From a checkpoint of a small transformer trained on Wikipedia: short convolutions, 574M tokens.
Each number is 500 + 50 x the weight over its row's rms, rounded and kept within 0 to 999. Layers, rows and columns count from 0. Numbers have three digits each. The size before them is the row's rms in percent of the matrix's.

# up: layer 5 MLP up, 768x256, rms 0.14, rows 467-501, columns 0-127
# down: layer 5 MLP down (transposed), 768x256, rms 0.133, rows 467-501, columns 0-127
# gate: layer 5 MLP gate, 768x256, rms 0.136, rows 468-502, columns 0-127
up467 104:460503469478443501516542509529465546453411567502506430569477481458558541504504554502477436427469515461576541405458564492461529529577548446543539486527493527571477466514504525531528480501590512410551539442509472572449462524552528456452498416499550491414544485488523446552552531477471457398406548436522564490451587434578520499446513418410512443475465477507468513526488536478541558447565
down467 105:553543494470579449492432549454597554480445567565484555480447527479466411557530466512525532447453510448518535429467381481482509447574452444480526538528480552510515589525577456456449415524505468574499508476525591505489497479582482527492448414520515513448525528468464479560472509497465455496486519520460478616563577438477380477400537482513399553458580532473521547519631565547490473577467
gate468 096:476491516486562496476453475494441578478413477461565461521520485539425544529449461525598530441479586469488506563458549412400471451506474458561467518619523536520458625523497489509411490564523559549434596649537566491501493461449541461533514531480576468439459511458584482515583498474479453532469485498467472493521517540564426566434549545534488518542546578540545459500506544552443474462542
up468 095:509602467504505460477619430409507498445456481475523469573529481556535427548488523485545475550520484527560495568454488468551503467588530511531463592335537489505469403526461485498514508588490472544475430482541523414407453415532524482524573603493505481407450493396541389584594513504542445538359467436538517498528479490488465522410586485514529388510505483520504573500435450454465469487483
down468 095:565538492440493482501493523561436525538523474531477502493460557518514468556568470525500472625466621480496498478580477461458475453559491479503486535514545485536457504409596497475519367592521569455540476499489511497421466505428470537517517454523554518514439466522527389416684465433523469532462538447476519540489463504581553463468509368513473504401514499425525494444530445426499445425531
gate469 104:556518524479598480381432424489593470508484476383608384496508575495561371459484399548604494540532548472495463514449527469457552485514489577582506592514507499576424443504509460564498483484457561506548522548445529406478487539484512533473464487543528556451524393549458422457530482514488437494517494486453546518543473485509526581472493451580506405488568459499553386505473571471545568475453
up469 105:563522481471506442526519463509431550427587494508451466523406455500495510480567466462565541593524523489497566500466488481454469518499495493470486542500440506502499501496503540590395492560506497571502578516484493559513574500532536470422445474505541467552433567525493466528490485488474405339472494520529533525507571504589509486406596511470550543457388498500485532452538473495536454585527
down469 105:483461493495438479452504543514580561514539458547536568480512473560452580427503443512465490453536517479417480463545492475486550519553543448458393487500588549420597571507523545506456472438445581532430558471645472546447480439569582519517518538515506547566553459435577515571467541381462465484626467476498390547460581427393470476507501557544428537537442637526430473483547522471477467524538
gate470 105:497475601417498598443441512497487508508488462458498569481576512465492546504546514344481427527488470542442488613534507577552484475566483576569485427619494514511490524439469582516478491533459594432492524476503523517591490486503616459456517463519487545486445458513400497494511598526495539494449446493526495518556490471475511462521528553644542516594517557433471487437570520419534491429573
up470 106:434498521501531473572472459434496531552481537517515511488433489460429447422553604575408451512530547485518448532613489564531457528531483457538456481514488503495452543533481444534449528500434556508525545492445453570529443558465498432442410677451526461497545483468527554482459543555395503576500481482549581439532542523453441584438471577523556456476456527525418531410550448544467481434432
down470 105:450537399479572505515580470456467545512585576539491498406436462492464442534507527579518495410483451501514561512515500410546483590515525453492581456518495535447468505507506445475463528555465532540452421585497522454609460461432518635412530494464482404576526531452520488458513511572555488501537532428442480431543554498482461501534528483507494444444556460461468521446564460467474559464513
gate471 096:532532631492508596534526536551422479440487567481566544502586457469534495391497464508553551498501427487454517499471498520462512501489539496424481488572544590445529518484509449487598544502438439477439547595572478489429551464472494552459456534516517509577533549484512510533512531448511576524492479591355505458480536460492427550602554578523539380481421440519409470410501555444452591460472
up471 096:493446497470530522430582460574629463494431434644495500553511494508411519587588534532518466438464544474484433473488557538536544513501452501440501533466511441512443469484540509464476494474525464499471487576579403475514465437528494434548567527488534517510453508409491506354460427471473475590453456514578560499524516523479447486520578450501446420454523461453490483542575448552623525563469
down471 097:490496497554401527555487576496490548493533475547452523476473557473535544518535513482537554525527552503518501513578507493477539469397556491562335539546481463484450505490533499443554529492444546492471486510574410431481523442491509551549473416504471503551426461534517511548567527350507511461524441505515512486416424537570457444492476397513423493485551657536502513442504518480524570484476
gate472 102:528543544509533526356466488523506528527379573518500585510545543463524502479565403489467425515548553411442447530496462504514524523465532624483476505524481564499484428505470563493595495448454552449569451500596456484547503504554438460456489419459483512532442597563474461390549553497376504432537488456482521486430529516453458523551453571545440457477408534459491515418537480392619593436445
up472 101:527512504484504442451455496525509494474452450548463519472603479395403493488484525591499480496472480542579502500521499525505397477443396465433530458538537490568508508574458436517363515527437573451514547516470577446521460674540472547512496638443476447448540527397494578438462539548493521589489518540503485493551521508454545506494501483496407507570457469573478490525519509519490506471448
down472 100:484543443560494496503536462485570415564416492584436499536469484497467463579497541493478449461543542482535539455410448472505482508466470528525493539544478591533493447462534428436500502450542529453578507513531433513656507489502492515489476466451593488406544543504496551484478480564533508465537496471545484539556416517463470574376475469475404483488472455516446487518547447506499459553542
gate473 105:629393507519552523457502481408549482526378540440501483469498545502485458393498495414470602504457468407438480508610513546580462602458502506485491426527465649512622492470551481601528538468510418519609548529576472560448480524528521523514487502407531482491542417473451490509558556399497489509497492489484504423488499488490459452537451515565498453511515469504489548502515442550493512543519
up473 103:446580423530473465514417455454527462510564385469478619559511544468512524470469492545508531496476460433456454423589500561559448555556458483490529427523491482444445491459612420554602486465372485504391442423519528546516538506487539512417487436416523570519548459430473518471403573456434513554528446460558569498585495615562529440527434603467458427441620461488533541523466443576551507430540
down473 105:455472584490506512451488467612597520432500441588492492456462495449480537550599504550449552499502543499446478442513550492491574486516541508489583564396533407503389597470532495454509508467567457535417438491545534535511548426527455532529526535552366484559506552431509490547512545569480506391499429561574479598539514502432554493489543520557457556570430425439463451528423610538524581430451
gate474 098:474515590491496505469569464468558539548583492449499487488593491499572537424427502406506556524489538481486525489551456536591352523487413557545477567569529577476521437588583461487444498537573503516509483507511596576561466581444505476540382492462555468525501522493459445492517502487510398496518506515610514504440520561437469491553458502511542492409432480453443538535461513425544553550484
up474 095:567463484484473508445496552595543447479479561484529513427444540473419499501536509515549510440512523531455581507493460447407518529584448470420456552515512524526558468589584516513559566520449446542443467528452431480460535437411568479388558413380545456514507549492555578495554572587530516479589496512503554517567474423455515609434536441533504413515513510463479401389504442370518557405449
down474 096:520407466529409496495487426467493591537551519658534531530501511516492450435469444482515589491493540413564498489529487399596501542538529487528296475491490508500481492409479549521598437455493513472535406442499521490483484534503514524525396485620369492455595522479489454542499509466561498437527516496446408487542424448527465386535436405549447497561489629564576488530480491535488527452525
gate475 101:513507549507562531513443407530560535551583496445488518500517554466516555497572494457503613550488456619557492420568521591569382552473570544515450544447518483561459529486495391435491496463451581464523484515454415480464512534492438523501487524544580588461472452423590572565543566473510435453464487482524530442482495465460521482471602486562489466516546496487556536465482513472541530558466
up475 106:547481575512460486520428477505506437520552469545560478555437561482415481577481479450552418489473523537446471514531612428377533424552421536430520577420377489538530512488530457407511489424533516462471478399521545465527564451491470530409566499399502509588438529417504478509556598455461566551509608546517531465642550562551532453509542542553503584486604538520594477429464467470518522433457
down475 105:547516559514462538494498433520506447554448515482459502472569539521473487512391503562528609459541529510478573475554467372557536438419578514426425462495460486480459503492390557428477578411444517549563587525553530503464546543519448522423494560472526457568460502498499556451466474452505534489494553532521560438514509568577461464504486469483536491473519546565625437527473504439475521490371
gate476 104:539474483610591514419507448559453509548519511554458475517468492451614536482462469457468511544442497478489451472550453464550538571511524537483448543543457477502398593510503493486464507444425536599582520556447455539441553535576509537473467586490451482463525554524403439533524553454535462492516556464504541420448458611478484596529493497511443536508484440553456454507516498563538534379573
up476 105:562547481523543555502531452499503539475570451524582501492488458526632550420492478519541534511534508413574460427492430539544591528523505424390549481510514535365550482515550492462477532482495512514481519557500439495435509425488511466463513532508487579565520611476544504533467418488514554469546536587555451463475475493520528440493352473452496480528520488438444562563437501421537534527464
down476 103:585490547458533569566478489510554487556469460489541481554452522571537530552433431522504610450492505583502497448540564508427479442448466481428508543444482379495552465545446567439613437392539556460540509498529467593426435471552387487408422602426488550526596497530419447578411554498532483460489528511432570485516548492527525495385553456542467449453493436557490523531490500583454451478525
gate477 099:520536525455489482455488579585560561503432509503534504489502528488542548610539479523531493615553589447445492527464490570463552465540498546604514527492591575435463509469550485512508596436484496515580422510547484520491514551504566466455436462440528422522425515489517517430463481472458554536502478520526527461467573552510461453405530548499529517436476564508560597493508446475575518477351
up477 102:557503516518510504486504484506525554528510580427578411465429465496461480582449436538499528529474454517432503558473429566447547501462448542511522501599480499489459559530459509482479499509445497507573510471504452507394563600448507541449466454478447507465500600535589498403469498511614592478547445470545443486504498574516507600491448496479540473509504393532549468484464519424455616557529
down477 103:520565453558452584446575384489430468432543590512552430613481509523560453427479455560492492477445508485434457538494534515547467576469497563466516476538457405603537581522343562402440514438493507518542534484500499521519577528597464494528493558520494526522461544479503446413516484579509479490485469461453578457499474533549482499598485544506514598564490540527444590549555461422516523547611
gate478 098:477475600563455523541407410517482482493445510503576482584495515463604607491529532478471496489514493516538519440479497533521575389537494489520425500580534543529483496501468493434531485509512447549538635467539513537557437521582392476498511516480502512543563532502468555492551482516531569474494560498486551478455469476510503482496525583461538420537474484399475559510545515520470583505491
up478 095:581513490430533486491478527494518504553517446421546500529465408522542507501514424517501545547492510506501440503472510505459520447449594506402535493424407491481545468481422505519566496587504597460508391509437501549518442458558476498501440524502551485455535441428393542539551484481550470551502555544514494550469549503593524487458506559592465456500548519520624465507438466504435560548490
down478 100:575464580457546489485510452486470448404489456469448471523497470437442536470533419561540505547528374502344484439544468540481465493446506495488490526514513511541526528417535461359463492457495492497523533465508485451444487558570548504515565504550482454517543570537449575577419624492568468472491525540486536437502452534518473490568553539460599514533434530477469385507538495454491440525504
gate479 101:552467570466538564521434514455494555546506466526522552463540544622536500571530409486476485539469532490462441622539450434435581626524590517550515501521535514461494387463585556413418488603489528411527529488505561459560536485422563472394494501473449540473424508507508568477551490520533536405565471477485601473570499502505508553431454506516418474471529534480500502427540446420478538396541
up479 103:493534450418518542508607452584517483478672568569487475561467540437491525475531486510471541497515503577477490505570531518484475478541525550488489543490468564366457545492606531496551517452502489507491436538497523473472480451492476420534482525524508457553463516493458490434522493536460454619505518530528472506562459506531489482440574468470550487465504522492455498550456495464531525516591
down479 102:492397512442461520428479484429536464503545551506455560547423454575432439536457481496541578570452585525432530544433560557446541548579465495516311463434463383426546473471490568549519427487476517443438524462518457516487535505574433546455482516499514598510436549539504468440483522462535613520447505504475507522474585508447475472460545483470477488498577542519577564500455428528414521475571
gate480 095:445533418481502497493511555381521525535456499428510473455525496492584509383513586514465516560520593485449440424380557540476489425518559438472480469544484585565455488463499502511422458503503471513498506434504597354422447589451494441474495564590563510410507419421439563519471502487650499514466607532521517530464486506566488453561552470586479475524513548545560584487478435569519487539549
up480 099:511516395522584578617457434516517439621547538482425466538495424567437547550471517465474512450487525542426526483441483463422491501417500502484535525537513431481474553502587513516432473548562507440517516561535457413481599482530554456511589594472470533446629505516523558631513473477449491434462426532513505600543500452502555420415560500473456501509498462606494497539482385436580500487446
down480 099:479383483397461464475440467557469473494514510563549448543498519580520565576492400526507606489508481563568489551563490424530447441509467445522566523387530493514523502484451526579421538515507491502553542597476533463412529546440525512486491483518502541450494566599590422478603559556433615470540467547471443558476528478573433467516562465469417445456598482510486455458585503468472500571533
gate481 095:529506587524464531521453497516578493443466563468505490470509475500461499463492423532578436531463565471553457464470491480482573430598559544471497565537492488561498559425547568533468512620540596464596562453569546522475463493571543530500532485406599446511553492508474636536531478438418550503539547486466427495519473526516459512463489531499473490524520514551519556433433513512479548381499
up481 098:509512595488519521575457398495564452523491470619545574534518494511452484529472399479535444515491492532448526444429510523501513541620485506469514554523456523548546449434443461554522502457490504502506467429616518540514490452458493512540515520492448474439524460499466567558443514503474555445480459391473480497429527458595482462506422553540491561559535539543489494457433463536509508412468
down481 088:462486476478473545453414529516496451511513489476534577468570440506462382538533538548497464487521478522485458567524471583481439583535535401417863458543500551467483563441458482535543473462475437573516508558480494511454505534448433515554549549515487561498462549593546525522461494560503469481496444499495535539464492514562519502491495480557526520401527468484497502516539452430490522429483
gate482 097:438494504525540461494440512404473577534507514473608364483445526488575454436497452481572460491491476479347465495532494430489433558563553431505469534498501476465509503443440457453503519572472428451527527525606533513462553439605506510502553459472466514499514557533530577493438479551531613481531478466495554475476435538468511491490428436494528477481561428398523452395482520480413500491537
up482 097:543423521530459598445453465436474573511587494538482436559453580520461579408488527482415505508471476493550504530525567500485546572370456547535488434466486472522598491590531549492546444419556500502446537447518516462451489528514523478410477486441430494524530508482503482585544459441503513429537484467539416477513442435399588481497502491492420480521548489539476548578569486451500559499398
down482 095:605516537502433479383479444436388605425546508554593445495513529596522488530435499542460511486527539519446487624547462491495450557438446465442468443583480588528546494526530489486550472506488519535561517472500543509440464570518484470490483473444526499549424511559504427497501496523527497442542544513426605533470373384423465483476567418517467584612503459474490509476491462438531571528504
gate483 104:564503567491552498443445429520461539496503452553527447593529451475537419521585566530594531491536574434506554461455443514547532540553541478482514538529499615493459478370531516453535546491453480466575440508533482549542430491532513480361490531434476576514438492553535493534378555465478562437465504519536595429519510486508539444492461514540499459572492513403388563497540549429533473497510
up483 099:519482450556544505524500485476558502518456604440531541489498530423547559548463413568530443534546484509550585587589512498550512502367605476488438491466527434482486549523525533465520541480554467485537489524475411380477490471553334482545536391536463512474530545451420595494485538424580464478526436459503535530380451476494476512479445538529551469484448474527612494494548496559557551448490
down483 096:493486425552386537485486553492472474448513524447419453564461469525447535539523488376424487573417560471530518498542519466542481537461510503520476542488438462484557497543488585556421580484589535460484484524499546476531550522569558471516542582535545482487526487561491518580464569556446504491553464453542437465530533502528508434498550480540531540561455465581424538491481468480441499418450
gate484 101:455380553529544493494470410491460466469540466476477440513529520529498564524481524485514570552476489489378451497534522537478533471509503630560495560588527437407446548512474573472482444572528517492508486586561493445608515554527544519486530550508558523486530531441506664422471479431470585539396589505472488420477474524487517500652439587520441468517544614485506536501526500537515535407519
up484 098:471466522581545581442342504469421523513480453456537452504485412478446480508582529423480495524590581565432458528546518348484432548537443433511516429504520495505488611525496447540529549520422364456503586424375423509473487477502518433518488448521576489434554514473507469528513529515380603474466542513413514508492405473550464534512495543535551425568550542448553525457402463523423398493459
down484 100:428477412442530572527445422487481511532466543466492457501510589460564543496493486482441504497557477477464479422554443468496541446500503535502525488498510540506519495412512495473562497575527454528460524503502528418543449507581489520469424451488524452382475528485560425519529530595438519561527545539442492452478445505419476639420580526452478492553465507543516464506460526642553426572501
gate485 104:482492515538533492528456482466586519587487582471443478599482442473457551458525504446452548536502508451516474448511472522519482627437523527568503549512544528533563545523513507501534485372414476606596494600529471450551469499550532545444402543414546541504425458478509521453524490471535551455527534474469533432430533634430528583545505594564463412507436451452540558424501483484557553466482
up485 104:376555482566565498552583505455517466446457475470495540471493438459473505431514598454499474474595475586490542513478526507406390506520512417357478434442608481434476447525527551477567486519541493521561540496541518488577482546613425538491554495547461474521548441459433549590490474572424548520471466467459534544509471480433521454496443412501485443433533513527558433500562498575551530412542
down485 106:580603521529550559538597534409465512580381490474521460411561552501546489438443481541532457469464493511440510531515435523490497506534533513419517456600465514556531458476435505445510528489558383506501589569478554489535467527494509483473518566402530468461472503452484491554427591646498475490467532444543531498451505460482501523525476500559572528474450450441511542515468561459486495578477
gate486 093:566506514519567529551467394408467513470503518458583466523439439441436517439496489443435500574570574525507462546513430423490466482463566542549490553437463468591401473477505463469531522515494592499489559525402533520471445516587492564546544402498452593494566601488472502512524508529514456484468501468513473489570452532509533553501530445561423437495539445518538524500542547455406469490477
up486 093:534462492500405531408543551428408447493500559516478441508452431540450573535558516430384464424479538513551552529509538544461576473465542509482452485524528469560558412387500481554460418539457468473493487567540528576529573444406541598471568464436479546585586487507602487488494497484484508495454435559525528532478547551449553487510418500460517424504518633559534486503565538489560505500567
down486 095:444473585470427536454577472453376439508400441574513527455467459505539483541557508487523519502460528591411588440486436422538591512448490533469457497484558436534565436450523532598454475561505432585526506608569436522497510470517515520497523522486529453469501522462495573471589598479483555426470453566489487471484509531588480555425429470496457475356536584481597439564532520655469504490471
gate487 088:540532483536474501464480520481535570469412510514487481475464458385582480594519467408527459407446492558485430505517516526503557468445497464394477411520531535531461531475396492491447459556509589474511441608560476482499486524549587549531447533472525449459557540525624460480526465407478440595448378516547555449492544577500566600471508540525524486573476543589510584561577508451556562445479
up487 094:474499451471508494584525603428491478531506472395506504487478480533478479497517565478563500486427479517494589520505593548516501453460478461478537481460543506493504516485507489498501509513521473446529492456477606494463341511424527607507518502406473469448487493503409566486536441522511561538393610678594535481496477488537470497475419523482524450394454508473510602471528355556616555516511
down487 096:612555511495548486439473491455429501508417588501506485443497453538486464480558521508519478462476480512489386596585629662452534471488528449529515480469514550521496534505520477444481513534524484415431465472485500400471520619464423530533479488502595478508511517568417431581540411448490487469540542564528509495578488566445460568564554461391420609470496579455519555441449480488483609526528
gate488 101:515522494481528458430477447590604500486453591495454408572401532489546558499464571367538574477550506467477394566486561569595511521565483590596488504565525543543478435442579463513513646379444556521528550498515447496492490542477508500475486533570547500493471426544418493452518504470465491429568441419503558538439506494510450511483451530507438542482478548472493453540487434575438489553480
up488 099:462445498565495472540368458512522442572472545475541522564505496576518551364454493532521440490484568530545561544472490449462474479516550591447517525407434453470567483454429532520468442591588556394478533366567479529468451515565520481454577472601552518434507540552572504473395516458431474518502501433451455581590485525538551529565471494546451491490489488572426538480493515411516558588562
down488 099:471579436552538413469538531549510448507578533574412497473406425427474442603488466538534549582551496534442420485474523475471497512500461465520471585515610532526509508450505483526554441512484548431489367506558422496552509505361507557452426477484549570573492465533525491561589570489541445536655439458438456438435551506548386550510512455491501509508527518499509507512563517479554501469510
gate489 096:463484519571470506538506458531460497517509577486439547561551567577478474482493565500572577590496533500524454445466418479476509461422449612565504539525523572482409522468443479512448479528516487504487493494545581541511490471414560514410488459520464461450474433503585571582415575461523487433508503506395435498348418537476520430473506497538475518532514526548516502567400555488606567481560
up489 102:495516499434474477434433502503519523430498522428387484422554460492497471521448512414570522571480449558483494534478491429519543401456493626514532535405475463451550467567423502434599469493555555542586526522531490523480538577398512515362581548558488574462563479432502498594453641442538553527449432435522474430480478510461620475489402496490510430608585502437472459447519551434531524535462
down489 100:511491515486473520416423428551630487527500431508522446448498507484564555473468437506492502528442442547501533466420529482543455536447555519461477364520515518584549423536510573541496537500486391413452520616467512560499473538429554512523608559469493493512509507496451468407423524528552417484460564441491524517454431642480642552648446520513503510569505518498418539397518571439459527488444
gate490 100:492515488520511584442456501564480552550517480529491493521528409413510529479552557479455445416483532524525410528467470513523462524564502588394429477457562473586518539472564508408604492516490544533508557568544564493505558564488521515543430503410415520558473597452430513464555480550403496414525448407546410453579460552475478513491466620627551470577501531544402513442488496506483540379415
up490 094:490500476369449420480496522499453507449484493517482471482556555414481492572454458550518354431468540597465492530412534536482482490494420593521498474439545525460515541483560519488463458537499504452487461489561464549498506497522485516561539570490531501520548476442516473499520558577523541460581523572503458452488404465483452516435524505392344535487546521504503505584418554513475523510465
down490 093:459422552468562528539396581500557581543476494512553511535451473519564563425488538502326570625424463487538503467590461535526471521460555567471341590423559477498487491453407555524516518500388480546545507495539501478534512547528493374561492496550536499473546482486582558538510489479541495510516508565503553427469485476477432540536503537600468567492444368561404535455570550531560485461516
gate491 100:561452555465543484459532386504520573585547497487488524513486553463558513554516420473554443512545545495559523555468611521502519571459535571493472514561469482503450579415534447533509574575533518483592582463507493435421522452461497495555547534417526491503574472540529516408608483522495466600571498488581580552447558596486587488476530494536465467421538465523543523494468533394518554547405
up491 104:508448493540598543527528472515516513466496455522472480554588484528498619453513498557428469480463450526505486445509524490460494495461505438475466562456456546469434526516531468491454511461436378489510477469576484563541585420456436434471568512434500555559513500562551508463495481493526364527436485489503478523467474456553516531542438428451491551451572480510498558474449426506543552599546
down491 102:461472485521469530538498499493537404478518515571472597439472510489526512507528507524493481572485569544593485541526480462418472521424579457501592548403520494525455498568551483443516521504475467476442496458548556481452434413592443476538564536507443522525545514477511488494541540533480531520412534545638527471396552513451463481541412458401470487513488499480491552480459634499458526536533
gate492 101:517582598547488466496478458418543580435475585506521532479435421497425385507541569560511508556430472517429491591596469506503528481595514522534491536570541495542445454547550421495528496498509485466622474551542479561464402492414496511525559506487512441524450581467419542418467488482548486521420473516625592481465453476506495455488544579462504442477510474481444520447467496544532471513565
up492 100:569472440478593453482487573530510513484510526566592505501472499509499503554496436553548525512477464504530384496422526458522493513507474380476534531511525528560468473459485412464551573512535556542403516458466565505433390553486448460565537543455434511492532504532539496549487471438549537397484483489498339491547468448525465453530473528565452464457485549480545498479486605525536501510384
down492 095:484491520540418500454465529510523485493509539528539492475508451547378509506473512555450530515361440453593505479477541495510429510537486458549241546521479542530499463480549474514478521488439555484530422530518520550521552489555506477450479434467437531508460425531480516375448514516488534495456521523453435468473542580479492427609609452454525505523573444460539471438526475512454591527492
gate493 090:537535508513465433436416574594534548544532454516553492619493542561474521483558526416416480497487591495536491509471500492576472533471521474485490475573482559473465547401557582485483558444597517474552499552504522488537487605483460512474522421474531519468452483533492476499447489490469504489486470554529471520597534566486453493553615595539470513513586513480514469411497454495448450433378
up493 089:573505529546489484491482492455521529500522487446561531546557492433536455435473438612473492505469507502394570412523521541464562586449449427509457500414589445462471556474519435474410480540528541485467515495477554471523471459518519495554451452488414565428511512529452372448545504409354438526584501584576467520409475425507520538533446492502466435557529497536512534547426555543573502574478
down493 085:520453548448484496462479487544521605433465480571527552496403466548412525581494511421482558525487519500536492506471472520529487593515533506546299476481506518431475543556501512447517543480478507510514620502470427607466461465518547582463353518416483592526465506440555560427431569514500443532479539528563458442417552580438497518419576415452457584468613437479524437564517499508519542406465
gate494 094:590495514525490460444468461495544542477521613551435506528476577559420435404456491376472417541514494528519469512570541603538437498502615515561508468565560516512479457556501487516481576546522551503450541572591538555527573488442500427505469592403549477486531474453477537398505484527601507529519466454519511432545485515470604468515533510616488488510547446480505572489513483532463519460538
up494 099:507468479476487490503550497498449505516471555628439513484543459448450444463418509442528504533479506446412497587426503485472566379499458518532507453475591595546517442490515473540427524479513497453524514446428443423516523541507561576499486586470539507404445536504479485549567523456485513494517501553440467435444493511505541460423358524409536499395463485541506550551502585528487623511485
down494 097:460454565518459544471524523551555501554543540583452499422457555568364434556508496454505513525516482613550487598595517594502424585528560493451459492611546499464509528412456485539500482428487518477513555498500546527511544541428488529528454491472401511519494517439431514478456583514533512520433509493515520507527537510544580531487487536473490504559462474513408465529490486510550509516555
gate495 105:536508536525545489443467461499515604628527488448520511482493470453526438312528494534528441459546514562495436546463490512556455534650512539533501464496519440481460571518520523412488540580471497584522552468498409484468472495498590520541545558524507641494499427499423585539501571479434568515537490498507594449508501551516421402444428444606505456575503456487544430513408510527432497404476
up495 109:516409479501516472574494478627525498509501525520522496525465509508451517450457448479586539483496507464527576500496515474571494592570510394528502501455441557484521538463497529523455402548484484443467582480513471466436460532566539472461449572460509523560530516476492454551505501484469475556531509455567551536493528526487520510545494498535440433520612434466574551480359486509529430521580
down495 106:387437487552469483524512555549572473479507486512512601576496405534486455451393411514549508497443457478546532439425623514497479525500485419445519490445495516451509509487468519596530493514456455461640451486561498563389437501509507449497454514474566509518487514438512409489518429492457470541484574424472445490473532516553451519542331515487490570388486498500520596445534553515586492473400
gate496 094:484547517467484483517474468430551554439456544485521458549532534515527504422433482496378524604531494534508496573451499523561410465486514507485496475537513522564526521557526554505489580653546454532504445543508452509440400456472555562523483411500462501508533471502491497560438522565392489532438438464430511490427585502485424478552488490523528399519551548429515412573498510453480460678510
up496 095:527509485509568565392400465527531544489467382557517574527534576450461492432420516513485404508526517531530429465490524539473515554512499541518502495546542517388508519495459468499528518509540469486487481479484526497422558500513503489464432519526522565431559446440458452469451478530479534536430487536558390464561509424556425571509426520542529552546542569531469468601557448507588527468499
down496 095:574555433590471459582515413523456533511509558494506480469416519482521495474446432468511527501460488435432550503522475497589391450532516504546501498554486481633410444432519573550430533548564501460442432514459483496496417483503522566543472540597435431542490495534493500494506531521494413528483472568507516543512489483396586457513536493483551382487558491374459511506513519532511421565477
gate497 100:501438495433496539519484486514457557435412470675503532494501516569482493464464507520537471459547512440430454490444467578498512491587529530610498505527544666515479491472525508516481519385425503502503520539611495543559534530565602405483507421491397463552489457548525584434521410459451496476508450493452544504458482523542468550554547530501505414441555423425481463474474508503446569417540
up497 102:433522394477550529638513614481576478567456446490467562585548586526520502359492501535513523466437562458477530514579457533547407495506509482523503493530537614445465477482500504473502471524499521487613503441477492498429542489517527515476571463433466500430490507461498593459498466550472576487496532619481552471553421496470439505550518478491496452486530511519542579522444506481617469424515
down497 104:468473508425549527463468442513508517568491481489465527485565554525485508488419509479521439489483487549446510488592589497485363481524475463415510465443437562499511501491494475494557486454482541534390552497503504477611453599487489453439617564456527524427485549488520604525540538593572591482502504550524591428527492530513492448580382470572444497498609455443438530483443457521519486476607
gate498 095:477536502515458486527399535610521500535430485415473472585592523602503536448526464509519497488461453563488560521517459523552556489563522501484480432572570487461468548407509543513464446555466449515481482458534536494591477564527530495481507445554471563460577434475521570576563444466503622509538484464525515528466478519438503507577326486496524555499460577499423549475532427553486540512460
up498 089:519481423446544517396530502435493561432571531452437454600509441384376501535471514512511551508557511532492537557559479507447490491481532537434502415481497526526410402494509537520536503478519578503508571484375569444566472498504479561497567542542464467539392595527550470523499525532480548553440495474399457448556415390563489486451546410555509527480530496461554453483525584640499522460520
down498 092:414421500520518406512408544510441556479466481501426523486459561562536497504524542544503517414444629449438506451592547467495371526535472528557370581428540458458438519567594520543489447515475491514473470520521388503395468534352610445516374474515443469454552437553480578479562490505488467547623437491544578494447492530488457625611492465494480515474560480493500490483489455553527421517474
gate499 105:561546515604519448443449545533514530553546555503523494573416441460559489450556434492528505536495542538520445398533480479435565468461519441413483501407529493454538578447502480490597495503444506528527627570535440415463516513432575511513492518441507482528472473524551584538512525483484490533446440403661387382502478485490493543494466551527501493558446511489544517424496501502510591441541
up499 103:561512488520463465469537487537534511406441426581475464452481522583531530471422558546504464469608429422460590494542546579450447520482484518509519502519503472593500584537554576438457439564556510513475518393532535559444496474428438465474448557512505607445543546496459492517541461532547418440519561452542500539464451493420536567538422499501474479441564409553478462588545507458568452562422
down499 104:552553557461499532468457505512450493438464435527381399512501577513477460513492487487554478537487480471560488493527430530524445530395530545476362426561489532532504431505500516483501476487470585465385565526446429550508502524478454458543549400491523557504505585514501447464426482463509493504583467532497523572509476445409421530467558468443493497423583551551562564554471448500480524547527
gate500 103:581515493545475517502494489554557534582504536568582485503501495583473482441470457467532408426507454528482403525504496533542376512488551476421534495465575567540406526478560469444463554606574512458533517455489633460598506542537528468447491474514474525471566451510521543483554579517479585623560558512560489519525426537500551509502489562588485473494532487460530432473475472450524511406561
up500 104:493425453530496516484501473551584476552482364534496363517509517472595614491516513452465480461464437453565577440483476503567559499502484514554465520485463558537616437541528556537467595465442533556480499466498463512446487465482543612579538477553487510508519458566477355604500563493480555453485461399554473405497506525527458456447460509473550561465489521503554468476411436490484478474562
down500 104:411544536391540438480501524418453540435499420487495497523483430587564537528616501472517509499474536562449529464500479603484442486471487479538555462554590430488520428471468480599495487577510492475429541483534509437503469527437431575437475631466564487457509508476536527569505506531511416557416503489500508442520486504428513423489556551471476523492644476489520572532514571451480506502545
gate501 096:522556536535495484470513571460433439471502473527492376498472494459511456497541349522478456635546484496478479510517513540487448496530484515529518458561471532508586512520574545551554471477463493500551486455532550484566520479554476533469481530428512509530508543519471508570445550497454463507556516445538558622569411514489475607431414534550437446515519506507496430439488458431510591528535
up501 092:550541561544509433440617533491474446589433492541603606456496495594500505548561455483470498523396571560440558514429542502511443564552517561515481473452432475424540466521481483520416562455373521483458502445600556357503503532604556480509517586491509413599474480446456527520481515518479490531527505507518493486436490482474381441431492460512552527461522507399465614450369480432494471457495
down501 094:447527543347531396490519516500408481481502506479482496430484482446470537423570394517477525514539480531573501489410480410537462499589546526432532565616556489494522477478514577499523470519516453503489602479438437516525509508520411538496517585533540465449529569390493361506458550506502409478529518477457571542512499495624417515457497476452469457529501546526489410524550574473515568495497
gate502 095:547483526468514433510506443542506494551470578450475449584524476424549508459504508547562473499508493459569408481500481447491594466417531566496474594495478482487512445460495581464447483465495452479460618588529542468572410537492568638539471514350584528468541502414572548470550554486431440435395451448536400446560492506501581493531532490570527429538492436557584511484491473536420519518530